config.toml
bias = "none"
beta1 = 0.95
schedule = "cos"
z_loss = 1e-05
Each number is 128 + 24 x the weight over its row's rms, rounded and kept within 0 to 255. Layers, rows and columns count from 0. Numbers have three digits each. The size before them is the row's rms in percent of the matrix's.

# down: layer 5 MLP down (transposed), 448x192, rms 0.112, rows 290-375, columns 0-47
# gate: layer 5 MLP gate, 448x192, rms 0.268, rows 291-376, columns 0-47
# up: layer 5 MLP up, 448x192, rms 0.282, rows 291-375, columns 0-47
down290 102:143152097117166091140145134138125126152110118117119100153140117135127156135161129152159106099136130076109130141121160118151181127121152138120107
gate291 099:132096117107126155128077117172094144079100141121169146149118097139142092120147132144061140160095124139158111191141134120117127106105119133104116
up291 097:152138119156175128139138133117079134091121133123121118152128112140134116156084138105106127165164184098109140147136134157147114075070120093162135
down291 094:103142167111128118100126102091151155140155141095131129112138137108134067146159100139147112142116118135097107179100079160135158096108109092135128
gate292 111:147143093160146137142104138141131123123092165134097106095107131130104080135118084149106084123077117147110099132140125161089088061135196146122124
up292 100:146131098107172129148140118090136098125104181190169146109154088105124149110105143168182136091128102188133091100139125140140178115107119150121167
down292 105:101137129174122112099091146165121150124142106124064166196110151141150078114119125163136125157149166144086108135089155140086116115098141120134158
gate293 101:159117131111086113156136139125131086124147116105069111104145108113137093118096117107148133116123130139067153138110137080172152111143131153105115
up293 099:120090112154140096113115098106124126168143093098139144082139130085151117086118116157119114120144112110171152151084151131100131153157140109125113
down293 105:118117164103151123183150100124106102159115121127126145112126093143121124098120141108142122093161140117163155122061112134162114108117125129150123
gate294 096:124065146113123124125167118101094131120134100143136143161152120151182094199117086109102154098134110080125139118148144140105102126109113133143086
up294 099:122159160094139101142117079113119138103115133148118114098132127140123133151129124116110150073153158134145145108129107116145132135140131131147122
down294 107:127129176109135124108117120122104101179118087156170129158137126145115163109095126137139141149158104098116106130127098179144112163138093174105158
gate295 098:138122143114155136118108158136121108127128098119153143120133093155151065119126121133137120139131102113123102125139119118136147075170149087110117
up295 103:112136141106146046148115126143167126156104127110134135163093119144126087130135162156165117148108170144131118131119152143125108063112121125127156
down295 098:098111170147129099137117128122124099094130122148139141137117129178074114157129133110140154139093132122132098136133084104124109104139114155100170
gate296 100:146140140130157117131168120096138134130141148141137151107124125141124109118130092076115109170146141116129130083127094155150090165119138153124130
up296 094:170146126134140194136145122130127104151124127096112098102135116132112143118120070131115159099139103130094132099095137174163148151112125106130113
down296 092:118117142124125095125111115151136105099138136180122127144135111102140136094132146115137102075158095122128100106107198113130147096110182095112074
gate297 107:136146148125116136138128134135117101122136158144161121107121104144111116130154118106106163096129102135066104136124133071178110142145100126139103
up297 107:129173191097110114124172144132178127168108108114182116106121127152146148138070157147136119146116122181093096122148132111122106157148123127158114
down297 103:137129099113139179087097144162130093085168135118149176085160169105140125142120108071091154105145129120127139182144155094207159097156140125108112
gate298 103:113121118159142124162118143136121105118132121132120164125110163093112120121127094134106159118161095103116124112128129189133124119128158140133090
up298 101:127141090103118099141141105179115088110158107149074118106124111161098121163158147096111144102113146122145102123112105080155128123161145158113137
down298 101:133102151125145138111155104074117147136145125117131143133140102102148133132057129159124097111132139165082147125107148130105149145119137099098125
gate299 100:143080095144095135100142158136169105111143140151145102116119122156141117132109148057127104123111135125093121146135153100101117118117124116118112
up299 096:127157132111128126150134149141166100134141126130161134120161156148101145124094144102153124154096103101125086125134119118105145094121139155183123
down299 116:141139118137174133109136155116158125147128108197173136134116191134095132128123128118115109136122123119146085143173129104137121149105128127163096
gate300 094:143112110151089177108127119148122100134151171126093125126131124113127116106112121111148083174140093143100151129088134135092146094110173134115075
up300 095:079120150174098101079139172104145099119162144117109115125130088160146090111105098137145155121146087114138187085129130116151133112126157146135121
down300 103:129127159111129132117133130168146133094136127122113117148116082155139140146148132099128150147132064118144086099101116105143133114137138146089101
gate301 103:094116143175110121112130118139145120133135154107121111120182118119187162144138173105103127084108144116105141096115087137124121112154121113110097
up301 102:146128109151112145162117142195095131135138114116135123105106104153137118144074138074154145098131124144153153156092139103165108133141155138140119
down301 101:166155174072114149128182126113107140112107162169114157103120094116134140121143157175139117109089108151135143104156142125155123109141158124141087
gate302 100:128091120122112107142137122085110127174130142094115155161117128158102148135157081104129173120178151126143146137157114140102091122135137149128144
up302 100:106115104106156116093160091137163136106132136114157108118118102109116160149142150165101140112127139120137161139154117131136106114078132123094153
down302 101:098146111145162145087148133158150132125137133134144153140132149112140116138119164117139075115096106102086137121100154094104115158174126154096111
gate303 098:154163109194150132155103157111145111094113115150144134151133112161079111150140131140136152102121138113146108148158115097102133108177125116142088
up303 098:146135094138090098148131150100068088083132121126211129139134105131124123102116112164138130130145105116147139072138151089149104108114131118132110
down303 096:118107120144152127136129133126097129139168125126133111163078144113101141157140145080139070142170103105143111112113121115175137159138112127119125
gate304 102:140152121134157141104167107133131136149111150125137121112112117153159149163105152142111134133120147175126081150149138090149141118130086151134125
up304 099:129110146136141111162119111141149143132174087098146166121121162124086191134089125157140124117144140149117070170056131118151129117128145147147129
down304 088:165171122141151150089143105144152101132138145136117128113135120137116146164133163110132158085161134123123136166136187141132154105183113135114090
gate305 099:136131139113144128141155099091102172135147122103138134134143137136129130134095140112089134159137112134121174134133134133141152128134133127122131
up305 103:138147106152064068111101134101124124150118112141135167132132110109121154135140156167149148110101121157137105079122162112114141131117122099128127
down305 101:136132109142130151094146124121139147138127146119087154155133154165099156172147176138111059161112152135104099091099144152111111119118156170124119
gate306 110:133140111098143123123133140124181175090137118107097168116113125099105125117137116161109145132144122126127109131145120129127151100155134106172147
up306 107:093110116101106096099141108131111150072104181129109094104129131127140121140125083144141136135119120127136094105131160120096112154087119162164136
down306 094:145118142138188097178144126136106110141101116137117144143121095156116100142125154107181159177159142114119064107123156126141123157124144074081121
gate307 099:127115159115136128153145118138151128123104167133152089121109140123125191139128132108119119127129151173127142117120114154126097130127102109193139
up307 097:132174135134151133083073158085103111162119108081096102102171141122130144124127142091113077141127102100172112125116119069154147117123144141089125
down307 102:143120096142098122116150147169154114104105130123125159119157087150138126147080147156130148128148147152110133128112153091125096120119126153132117
gate308 098:121131102136132116091128185120133162097160116130131146148142123093094129120120150140098081139120158120111144119099125121163151104129091101159137
up308 093:127107084121112156100166129139124121111132114115101112126129117119178153139132067160116163114145171141168100130130140100157142134130124144102123
down308 087:151113119134146135133126111100141143129122140121076155125133124135106073103136122083145084123083158147123117087146120155085076106133135175092096
gate309 101:135145121089120131100157167113162142120092119131119127174109067106113139124136135127144121149155146119073134185111168142125144124182139149121116
up309 100:106140177189158090142158165106119144126102131129134138115138129125113126144138118103122119119101107110122114110130141136107125132093120149107117
down309 104:171164130076162085087074135153157158118118127159078145147104155121141122141113098160116118128124170137108124159139155166144096115142101164102139
gate310 091:151143140124165135143119119125147094123148174165146126123125132155102131133146090102174129114133129126135130114118117125091175125115139157102145
up310 091:105129121103129143114143115108140132142145168159124121110146123121125111144146089133187099086146136136110143113127084109103126126137192172103118
down310 094:134115170104104132115093108139109143153135110135102098146087158113150099120147132099100145113107089097125135167135102116145112119170136136115120
gate311 106:165113099133111086083111137158082051151148105098137100139090162157152126117087126121100130134114149161101102113129120108082155123136103130142136
up311 103:145123108088126125170152103096162177155086132153135071142134133132111111129148143093138126118125098184125137144142114157151099142104156108140161
down311 107:194093103131108111122144165106152094161122103132170146117145069141117141114113096127113113134106123167085114113106162161083144127131113101114159
gate312 105:114140168122092121168111151144150087150117189137141139144142102151110122121114157167105112141137157144123142099106120083094136178106153170091133
up312 100:123123067129160161131148109128107110108146101141138109097105134108146161126182166125149077105117093145136143149147162126111148117146104130087110
down312 101:126137134124119102138090112128109115133138154092118137206123108164127091101070159104115132123117139130163134124122150113123133171118152122132114
gate313 103:134175111097125111134188108091161152157133130120124170161114145137083112160146113151161144152105095114135106138083163135064088094078120160140148
up313 100:116086073149125134168111108142152129126119107088140090103095153117169118140108147105160098174121151147137112157110129096108159151149093155125122
down313 101:170124124129131109116141077078149089148143124173109126172147126142095190144126092154144159090099116117130129150148143109050112136110130120146142
gate314 103:064136133144159109136093110090126148125123143103126109121165141154111122131139089149137106084103149123112162140082128115091132113116122124107104
up314 103:140094109133168110080139128175151146128112130141132148130083107163154145102107113081119135100116084144121111067126099126161143165146124155105129
down314 102:125138112114101113137110101133134138139125129111143116160138119137140091120145087115118101140048109170133128118114095137160149084103142152130134
gate315 101:120087118140128147119145157079180101136076155139133131129120121097095147079134121190109091094090142115142093158113134127138130135178144116131136
up315 096:107141129106154132093126152158121147155142116148140113126131131136135137155160134176096104152133113088119067095128130137133167130113158148096139
down315 102:097115135112149145133122130105092134162165146123128134125100134118113097089124127128149130126111150124122074113151116143102154103103083143102113
gate316 099:107147110093155109130116131123123110105141123149164125144106180134111130161109163114114100100143140129150145172135146110124136139167111124126100
up316 097:159093120215134132101105125075108117120120127119145132150123102131158124130152159132143100087141177174121096097150149068111107101109128120115147
down316 100:104197107082117132152160105118130106150114092150127113147137113167136090116157113134154101142089119109130097120162131158180168164155128124169146
gate317 100:132125131101136109138093119130138149139120098099139123135119127122124118096155133129146103138119129135128119105109140121114138167135138124103092
up317 100:173119141142164140149134088122079125100122104132158127099161086132123102101152083129126112097109119103139140187142098139123132117096132128101102
down317 093:113156151156113120121154124107127111124138124129128121100148149103159150092128132128145156112103138118121155149137109119164119148112125133130124
gate318 103:127158094115138146130127111120158163103157135168118123148128121146108131107091127121125166128124145115146111129096146152086108110164152114129095
up318 115:141133159119126144137146122136111133199099130110092165118123160119142137145112170156144119123122152111133123160145129135142181136132149164141143
down318 106:088089161159117139116163111129107126150137136108140138124098103094135163126147124100114118081126144178150140138107158130120127137131120162101131
gate319 102:155117104134131086133113144132086125118136134116171152105106129118140123095192102124100118087093121135086108145120082164142084108067133111143092
up319 099:118108139114151092196148129124129099135146127124142148128187132127139116106099106154126122174104150158139108128146151114106144121139140099119107
down319 101:108103162210101077185158123115130131142141171095110131163135154079147147124138111145128148137136144121096148165124094120104142105140116118146155
gate320 105:116137113117157116139157131135105075088145097153124105164095117139122152115149157169123094144131133146140085158136111142073117155145144146112130
up320 096:132155148126127155136168154154131148103159137102136164126130142126100124150134132089140133115113164134124121098110127155135151156123111190124168
down320 096:120128162132153113146123135115121147148119117114159097086083115132134133104191114093152110101110130125095131120143153122138143109143107119141148
gate321 101:135115147141150135149115113091136107130133101105090129157106145099138117096106139128119080156124107139141100103157108094147130154120118114123092
up321 096:120144103127087131131110137097145149118167135133131102102139124123111132130150105095161140119096117105119124099150131122153115136127098093137119
down321 098:102144150140135167129137100153158111136152104137171139157140136110154151098077133125126157164113165110128169160105132166122117152121166164129111
gate322 097:132152094112137144087157105139121133127157119132164164102155133087158170153149157109159106108101175126108132132110159083120159140140149115148106
up322 094:120161126088129129179137115127094132122084137112136137092106140145153132166095136153102138112134190136145110145126074171157122154120144087113123
down322 096:126124133154132138148143127118140131136143134111120153176095121145154155109158105151146109163163120118156085118114147122128153110148149122139103
gate323 101:160173123180069130131110141114126147124145104166116158103099138152123162099130115105129128082104144148167134136133130099111124156095093158146124
up323 101:167078136121142113127140149122137132102071146160159098131180092116106129105134106117139120158119146097106157146088080170136118133105112136137125
down323 097:126132127166107151117109108147135128106101121156112157105078131171131152128134097146135121099083140125180123153135154109157138144111106162129098
gate324 101:094194118108143150089121148119124137121139122114070149153105163116113130138159124106113107097111102179131111168131171133098117100120147168132102
up324 098:145117114139113133126150115144138135097148112150182118143125118171118147104111163115114145081141080120142146113129098110133101107104125134106193
down324 099:137138134138135134122115122124135171122137115130114136166150141149140103114104116127115130153117126130140090158091144159168142116133118152098153
gate325 098:169173125096140129151088087131098112112099187110136127185125157135114105149135129197155104155153160081132121143136157098128095129135100132135183
up325 098:112138127157140123111097147126110113074129141163120099106143155140121147122145124149140190200102192114133127095093148164142112163117113171159149
down325 095:124113142112105162108144132156099141087116132120130139089104125131172152144083130090116133163097148153129137114132120159149132137135146094120124
gate326 104:132117116174111119176153058145136157090106139145130125081108133087130128156105130089132145117186102155123108138161102144140186120173154137132151
up326 102:125123112150131103143087113130101083119098143088099090128139118120121129144143079112164139152117132129108110121130092106106093163149139212118160
down326 096:135155168091118111138131113103099088107131123126146080183147148131180104138099118159095126121109125075126104122117144114122117143138127128116146
gate327 097:172137105111118141120129146126111129099137118170155140146097108146144134153105140117147084140145089113101116057079116162158097122128097122092099
up327 100:126131073145139115110122135181072149138149107095138161123154136160117158158112142132117133179157143102140174094120068153107164082148111114154148
down327 093:137163151120151108102113089147134153142096121080139151110100158133098120152120161117143109115099102136107147182111107104080142132115174161140162
gate328 103:130133132136148112115145077150124099110137138087140156143122139135136107116126128115171095123150159133142126121103152107111122114118099134106130
up328 112:139117147126147124137122103165136114097107105132170108146115141105162115162100097129102114167143085172102153114095126125148144174199140158120146
down328 105:134152103096104097118101125140102138122147131158125095134132096137094136133160103126135116154165166142164169111120125112157148112181144152154147
gate329 098:125121115161178171112146123128122125120137128135125145085137127136113118103103122132128092173124149068100159100108114101187118135114140170114117
up329 097:129111135162138127134154175118134149141117125105109139109106165141124090127127112142160109157133169069123110119149104132147136105130132146090091
down329 097:148113131129149148151104141150139114170078115102139136156102113130148145109134100143116104120113113120156152122101134138131106094173149119085097
gate330 098:153104106142110142136133110143120106064124105113083117128090156102113142092105144126156137149163133110127146108144135153154115087091148107102093
up330 096:126119130159153164140145091090110128157176124136117129115135125142154097155145137145166127138104114130068157152124152146171130123176108136096108
down330 101:113111133126113115148134109057139124169088130170104134115091123130085162069108132129125154108080119135120161130158134127137102128141109134127141
gate331 105:123130113131093099116168119124118093132125184154118121143177146165132151135124087148083141136115136141126153144121093157116101092133133083103142
up331 105:100083106164127101113138130142150092134181161143096132096148101112098146145127095110086156120099118162121077152128127129110133140130169118162128
down331 102:146122114135108100075139124093152116131142131060146155127128143123166130135156116120085137130102131193121156133134112074165106117144122119115091
gate332 102:112132149140125159130155057083141150124110153132087112115141152187107150108111138130083130155102129133135165097112111162119160099105139119093106
up332 095:115139165107115111127115167119126118118139147139090098112111153146091123139137179186127121102118107139105097116128114118116077085160122116058097
down332 098:201149160118122105070104196150141116112138143143119153149153144129106134116103092150120142141103133122107120096124143192131135123129109096143090
gate333 101:123118123160096120177119117153114119100100109092126084146109131144145118100134084122146117120118186109118080118120086105121115117099140125155117
up333 098:143127088158169086156138108167119129124131171152121098124149167117120160093128102145125121109125129132172153168092133169130134121133117142152123
down333 104:139147086112122132169139112119141132114187093147152087144198121147145133110139135122154108144148101167085159166155118150123124106162104107138119
gate334 099:144103156151148110131113132100106128130103113119121118105106155123113091138124118101115072121150118095125100096143105125124164132172135126145044
up334 102:138115147113107146166108155144124145146100117179154157111171133106141144139158105118139098107163185123121152171136108145144131115095134088107110
down334 103:134122142120117127118095128139085140093116162106108136099154133112121119149113132162104140119137142101116075107166116144074139121135124159135150
gate335 098:138141153102179161122134145120133085158151150076141126125150135120115107131099075100135116127097129125101135165163151166118099158070130094118092
up335 100:141123092110108165105120171143129147167147094156147089082115115127138141144142154101134148156146154100092105065092139148131142153136134136121148
down335 106:162137164174105147112133087161126120100098066117142108101172164109130145150166135088143139108098104115121140163139138127118114144137122148132098
gate336 098:142195147149131120128100123144084103131120145100173104143096123090133091127132129160134099144169091135135138082122068132116108114121163101141156
up336 101:122077138120098154101151096148106105119114131125131123122100116123060137138107155111100109090080127147116130100160133165134123185159092132139133
down336 100:127104155123128120139148116136116091107128163114137143136137148130078138104155170132182135081131095113121151134144125146152082117140108114167136
gate337 099:121091099106143091143135122154148110156108125123073145119134151105133136120156133104155123159143152136128112106109107126101141127129151120123132
up337 098:127099123097082130094163152109090113194130109109152113093151112154174151121111131155106160115141159184165117158129132136118141179113065145141074
down337 090:088144122115119095119094094101093120127134099104095137165090182109156140110109104130127114154115112102131103153133130100199122160156170131143102
gate338 101:132134124101112091194125174135132138104105133118128147105116135115123146143151095150116142141163136159144085127106109104099136083152117106125088
up338 099:131133155116100140149180133103126147154130163112085123134124122141128074134147124127136149136156147128126144092089160197156140135159126124097129
down338 105:114116162124105144128107129112112162136127116119133089116168146102096109098116127144127141148106127141141168136105099108142118145152140185122144
gate339 096:114170177066132137099150082120134140145108136110110111134107099153140120157116144094102087105108119100144184119143108131112137096146084139118140
up339 098:135162080119142138112097122152102124214133127119084148138138116153114144103127134124150158153138119182088166136145140135157106091111142119113126
down339 100:171151138135065112085112166143104105122151123140123122110187133104154133132122140146095128153153126116113132090072144141153108083155125140133146
gate340 095:123135104122156107143130149133129083171092111154109138172105105151102106130122129129192127125121137104129136110117140136109094097150132132140119
up340 099:122165118125145108124100150111083132116141157124101134137117143117184111123152168103126100136145139164109128145077173117110102159160148099166127
down340 095:122154151122129151124136180143156157114109140155109147090127130135071153130149149207088132159081130109141083102151116109150106145150112169130124
gate341 093:126139136110129167134140144141142138155163134141108128108107112154142114103132107102098130121107159150130157153103159131133169120130151121126158
up341 095:146140142128162126141198148152154186166118154123117152121114158116131144102130119121119130131120091117137144123100113120104135133114172128106157
down341 093:119126169130109124149119123140095157141137104107124130127096106150159112129123127143126180119113129118099127141120076073105118096120123136126097
gate342 097:091157138124108136160122093162126131115126163151160126104141126139171115102119141113147122157104129143107092081095142127106131119092127119131100
up342 099:101170147129104169100108064118143112127141161134156073090094133110132127126139166123119160136117142167103107120125150128182118163089156148116104
down342 103:105110124065121127128117151128114147178127124131121155157046125100129113103099121141178164156115144071138089186102134168135123162101107142125124
gate343 099:160152160115107124098121125094109127158115135150101150138095132132144126166119111140133127120123152115172095145119183105103106100160113157088113
up343 100:130169128136124076136148103121137110106137127186124117103163082120126164155139092152096094144084179126141072103102164121156119127135141129098132
down343 096:145114155112077086134113134122132149141064147080116181147140129145168140157132093098121104115124136126151128110136120155172119095114135095126098
gate344 106:112143176100133164145118121093116096120123146100130112127127142123129138108138119124126116084135106154106143129172120103091104123076091133139119
up344 105:086128135149107113096117130085148149128141106111160154153137159126143098114134139132142172032121122119119135100114117133118157106103117120138125
down344 119:165125175113105127119129112125162167165134138135126133165134131117119090103158137104112098195131163124141115125159150090121144155123112143117116
gate345 100:139127104169112125136113088071123133134138164120108120144139116187110063164113182140149124130083151130133102093139132155128117143143116124141120
up345 098:141069176170120113108154126094144123140137123135090115154155109119128136139124120144117140141090159140116112128097126140128112141115130145136126
down345 103:107057109147081129108132123130115121165126139151145131103149158162094125157157120158132110131173092167132157139124119097088139124145174157163120
gate346 095:095175127133079179123164124159140135139149159156139131130117102136145159101151150112105063139126120102167113171129091126115108111161111148123092
up346 094:119120179113164120133106156148132115101094113160142107167128112141148137115132151111128144118152137122093114180121152122106157123187102152160120
down346 096:147150158142162127136127152135150124124156153113140134160135151111131122130122142108123075146087103119151151106192164105131137097141141104143112
gate347 102:127116081125127106095148116130137111118144149133164124099107122141120170092112179133141098164149125118132130109170123076157130114122085129145133
up347 103:111161125125121132124143105136110150101099114122110159135109117118153108091108134128118139139144115107129129074156164182126144133109146129142125
down347 105:132096123119106174138149111141101101120098155131135147125136125103136101168148117095111119120123156132131143085117086129114172103100109110161083
gate348 104:130085136093118122143150088127166115130164129120124124149147162137124092121157126123120099145182106126156165130175128112158149140123100118147093
up348 104:143088164140102100143148147145110128123105078137130120132111126105122134108091125133142123166137116139106160115101135121064113093136115177121087
down348 095:158142096104104122131104132101129118155126150148114070167102135140110141150100162185129128118128139093105084156121126134131188118134128116090065
gate349 096:092116119141163125139123152143129101114163137122117122096136133146138098114110152143114115100114077152124084179101122083109103104127116105109093
up349 093:117116177119165152149130145133131158185161144113142109117162127143123121168118132141075158179149161112093117132117139117146094116120111129086087
down349 098:165117123165082161122117110134105147093155127156136136171126129096113110147171149141161133152099113097163128103124131088093143123160110133165094
gate350 094:132116114154132094156127107153106131133118102135152124183162123139109164130112056102141138145170156128144105110141145162125118140098116123152120
up350 092:141160127151175148142104120117140131143112117128147092114166088095152116126102127139153122141080100146114122127143119081118079181127151140138150
down350 103:139148130075152109123152126115133161134140138106103144130133144098085155135125093131116147162174123143147138119152143108139102113144054169145151
gate351 097:152111150121162120115101095106153101120130164124148155131104106157167109118135138110111101090087084105116079152112104089140110105145094090090119
up351 092:109145158125128153149083123097100129125143108144110133112103129143122097089149163117104100154129142167161125116087163169143162139131124149088159
down351 094:105155120124121110084150124141123116135102155129127123162139098136119148136122134130101128138095101166163101163143151129136122087117151152118101
gate352 093:119148129167125122124101134126132149123126117138127109103149143101158120149115105100178125179126124127112106132091119107117110145144136128100173
up352 105:100099103141147127133082145163145166144170165090128156095104154109120128102084162150182100125129102148120141122137137142110142094141144098110107
down352 105:090142104146150187121133134132098093136148143127166153106107166145147138115152138135157113117163085107134121104143141168134101158157117157134084
gate353 100:150141087147129104122168130129101169140150123158145174137135131121163130152130146129161113154147160173130098128119132120113118143164135154185141
up353 098:119153128099100102152138069104112082120133102102142129133147128092134083147130124137108151159160135130110139124173059145092136151134118095114118
down353 098:074101112130175110153121140107135071127162148118188158129151151119137133130126166102161139168136136099116132131113117152153122119146137102100124
gate354 096:105062109104117121151132129114152125086120144123096129188135113135134123143110150100122108107155111130174171142094188115143108111109159111129150
up354 100:121116186080159104098121127113109137136110117100126139108123125104136152174122144119185125091117161120147131139109128136149142115118128065126140
down354 101:120147130134149125130171116146144113161149130137127106103152168090123127149132147148134121148128139106108103105160142134121157171136119151108169
gate355 103:146154180132137108119157132112120115156157077084126147150131138160108126121121139109104143161153165173098127113100101163116141099099137099140139
up355 100:159134116148125141154134140146133125134090153122160145122089116125167131110109142168179101107149139105140168114112150091150109177102127137121113
down355 102:107119120077137116122102132126138137100109153139131167104133117091133161175167116136120151111107110119123158111157175126131120144142153137089151
gate356 099:122116141096150141107147127138142099174125160142136130108111160088142161148107111143096099115101150099115166160130174141165122090113141126145099
up356 099:087114141132144145127099093179165089137120077100133081144150133151126110129078132126095135119084095155139129116145134147142115101133141087106100
down356 092:164142104103146190115137134090091129187192146122143111118127107161136127133115158102125118136172170113163110092107120110138167129069071124114137
gate357 097:119135105122134136133110112106077153099073116118132124120103076101135108091120139121172143143103093132123123125120123155101131097114110123126089
up357 094:114144136146144100120140114084124160136160112103126119114131096111123142132163120129116109110118133106141120120130088113149125177161132135109165
down357 097:130118172123143122137110132140106142148122102143150123120113138132161145134118185123128093107169083083097114167127117120129160151170107132133121
gate358 107:110129130135111129123142111109109146122135115104095189176149134144096133115105130120140176121159147114129174092140171111129119150128188142065115
up358 103:111101089090108079114142148089097100089118141092117134152107129119121158144114125173120132150144129097158153130113093180153122152129148141137122
down358 091:090112145108078130129133144140137138140084180144129090134103174097121123123134080144109172153139110181167158120139130140201144133114154126133138
gate359 101:147114123152103145129121104067113117085125118122124175080111150096145135123119122103111137094105125113086102141086162122088137146133160168147118
up359 104:137111111076123142112135128146118106132120141124105112094126153130135129190088136119143139131083132110131161128140121168139172091135150137080097
down359 112:090107105171130132153153162130130139124121128090111114116115138079132153094114101127116122108096127091156184125077127123086139116149153140120170
gate360 100:147104109150164119164132099135109153122098190123127132116157131147147110136091129128101120112124146105125126147065118163140142147175128125127163
up360 101:155094104110143143120143140167116095122117117117140140158126134122093097100106113145127114109131114127138122084139130097154103148114135079176144
down360 100:173138099162156124119132088141103182131088123096101100156131126117153152110127114114089121101120111085112117114108141127128103118120152132139153
gate361 100:140099106137108115148118099131107132120162137116154160141106114123135136129069143115125139093129156116130076087145160152136124132123152130152084
up361 095:077132139110146140129156114080150135136119147131135156136156132173111103136118145150103181137140169134138109167147168141097139135123111129107171
down361 098:113098104134147076096137077138153139098139139149112152139163118132110096131155140144185118129145155155113119074111080110085148126133084117116158
gate362 096:111148164117057156142125101130132120115111189106145117094119144125124119123150115097117107115142085117136111129103143148129143096099143122129131
up362 099:136125150134132163147113113171139129126124158112127104142168136130123158140135162163147136081123110094155100139131104115149116130117115103114148
down362 097:123150120196121146153128114184092107133105128156137148108153163092125152125164125119113087106093166096124146091140135092112130119118151103143109
gate363 102:120127104165117116160127166135098139133130140084172166091149129140128154107108112136113092112105138105096160105105104114127149083095118142093148
up363 100:138131100144123107099102117103152069060123096161120139143116099114137133144106139123155136132120129137099125117129108125121125164115156129162127
down363 096:114184143108130115137135189097165100158154144120082158119167114123128173158098079144168103098131142125158157104093139088142154153116123136159126
gate364 102:148123100094117126142155137160107148121138156118125115173083131112096138096085093136163091152102072132132130141107155139104170117055138163144117
up364 108:082069126112137112143161146129151144139146117100154119134178113141110143087133142145143117129165150181151137097130145131096096132136154095135139
down364 100:167145113147061130115127126134140124095092074156150121125142132095186158100117096152079170076103139116148171127147138130175107108148104109110134
gate365 099:119151109096124108162158114134136085124091126124106144111141159090167099144129136075075139121151129181107148139113134145156135102107177134129115
up365 101:157163053087104125117158121110134105086107106152109149119103133127124080140114105085120108125142159142142106089131109081132089122131120134197138
down365 098:125071128135108105147152115148130131135142168110058124167145102134127133121172135137118105143061154111169111110118115098131115077149099058126168
gate366 099:127123122091142117140133166130139097160129112142083179123127108105099074102084103140106171081124174156152125184124100171130120109116174119183164
up366 100:174128123115117165113146128173134112091139209158098130143148154148153162141159142123149148160119096143164119131118137115107083110127118132144138
down366 097:102147131151134129122121119163135106109130071108149108120120108083159161122146121119108157147152141088063151113171138136164154131127126185131124
gate367 097:141130114130128080179089110135110130140096165139086134121144125132125138137111123091131113097085128136157177144143152139134114142160185129126129
up367 097:128126107124119119147117115117146126116148145150113160142142142145117100095135143114132153088105121113126124134147118131115122137138114110142117
down367 097:159118134116183138118123140163103131120095141089130145125108128163125178133088144103143121112094148085147134118097133111130099129140110090134126
gate368 086:109093133134139126072150128097124142132123167136148150096138093127098115090130126105136103133153128135160167124104113113149130087142165085103088
up368 088:118139107135152145125143153198141133119143141082141105079117119105076090123139121109146139112149144134123151120139116136094121138135065135135093
down368 111:122101150138119161128134111128135142128140114118134152139166138097133142156134134164117089099138137123148147105147108134153172128121123142128122
gate369 093:154136069148109094136176087145110096088153131128128109133139112133104115120208113143144093097166128134138122092127146112110192095149113123106082
up369 100:106135101136115124150139128106103125121148110115127089122131122144102169140138150151110116097115128115133149143121102116154113141162148117134101
down369 098:132120126069094175122088145149099132106145132132138148107144135139094123165136155154112106153122148148124096133146122107126153155129085122139127
gate370 098:110146129093131129112101109155148169109156070133122147163129181135158108117087157122084090127135155109184083131107113122128123175152146143113131
up370 101:115130195132152145128118098066124115123138112171142141097150126153090126122155133122142132115117101113116131127062165099122117159131133080149120
down370 107:110126166145137136083161149100119117117128118138104114126132138092133119155128139138137109154102160162124105112138132130147195134136144140126123
gate371 097:124100078133146155130110125136153084113130179127111143089115124111120100107127168111140108150194115123110141171107134133147167140125171145126136
up371 102:108138122147144122129101139119126134124112124143117132118120089113162162131177085117105093099123144095127083145125147146170149097131099158132109
down371 098:131141112140113091168080140114137152110140126103131119185146126120095100113140136150132141166162143113120097149157183167111133182119144108161111
gate372 099:106164126145130106123156115128119127119155090128134162087171142131117101149145099177163109133104159158146134121122102135083163148138146126115127
up372 097:143110087186130101136154148153154154112127115170090151106126147136151116157130141152137115119125123096147136116115103124126137082097109160086120
down372 100:097121140141123143129158192132128090097142121112150135114159114172134135125086115157153136158133173139141170165136108131157145124154133133099135
gate373 097:112144144127126154156154148093094155094156133104096159111102111125152091135129098138107102110152199122137097173152159181105139142160106172143126
up373 104:115119122118128157120090158104125103091114141131143107138139078140139118134085145118112127130087080119115130119130081164113131118142167151169105
down373 093:139145090132149125150143132121091109097102112109147114101168146123133134111131153126135160098104164168098156134117125114085168115112108141128127
gate374 097:149173115123095103131098125125123161120081184117137094148120106135137137136157132133144137139132129125113095108097165129134124099130128123150126
up374 096:089101125107123144098153154118149124089125108126131154159122119101133141114120156129115155126134119100104122131085082091149090120130120127104083
down374 092:157112101146136144142159145140108141168092138167159121125108105103163158142157146073140118106103112063122113127151129166084140117096147095154169
gate375 095:108116140118175161110106181105126168091142124132148127039124105153087144157133109127122091128164106132131106113145091152145130089145095145119126
up375 102:117160134126127116170174138131141163142135164097122108154093139135173102100112137131126138127127128082098160106095138115159130148129147143133176
down375 102:150144126176150144077082121127128094097120174165155135133134154081100145138124133121109147123151126099128165095091120148126087111117158126126083
gate376 103:140145145135152125087127164136086151107098113117120125109113126111166143122151098088102131110120141127137128123118136099139115195138141058135121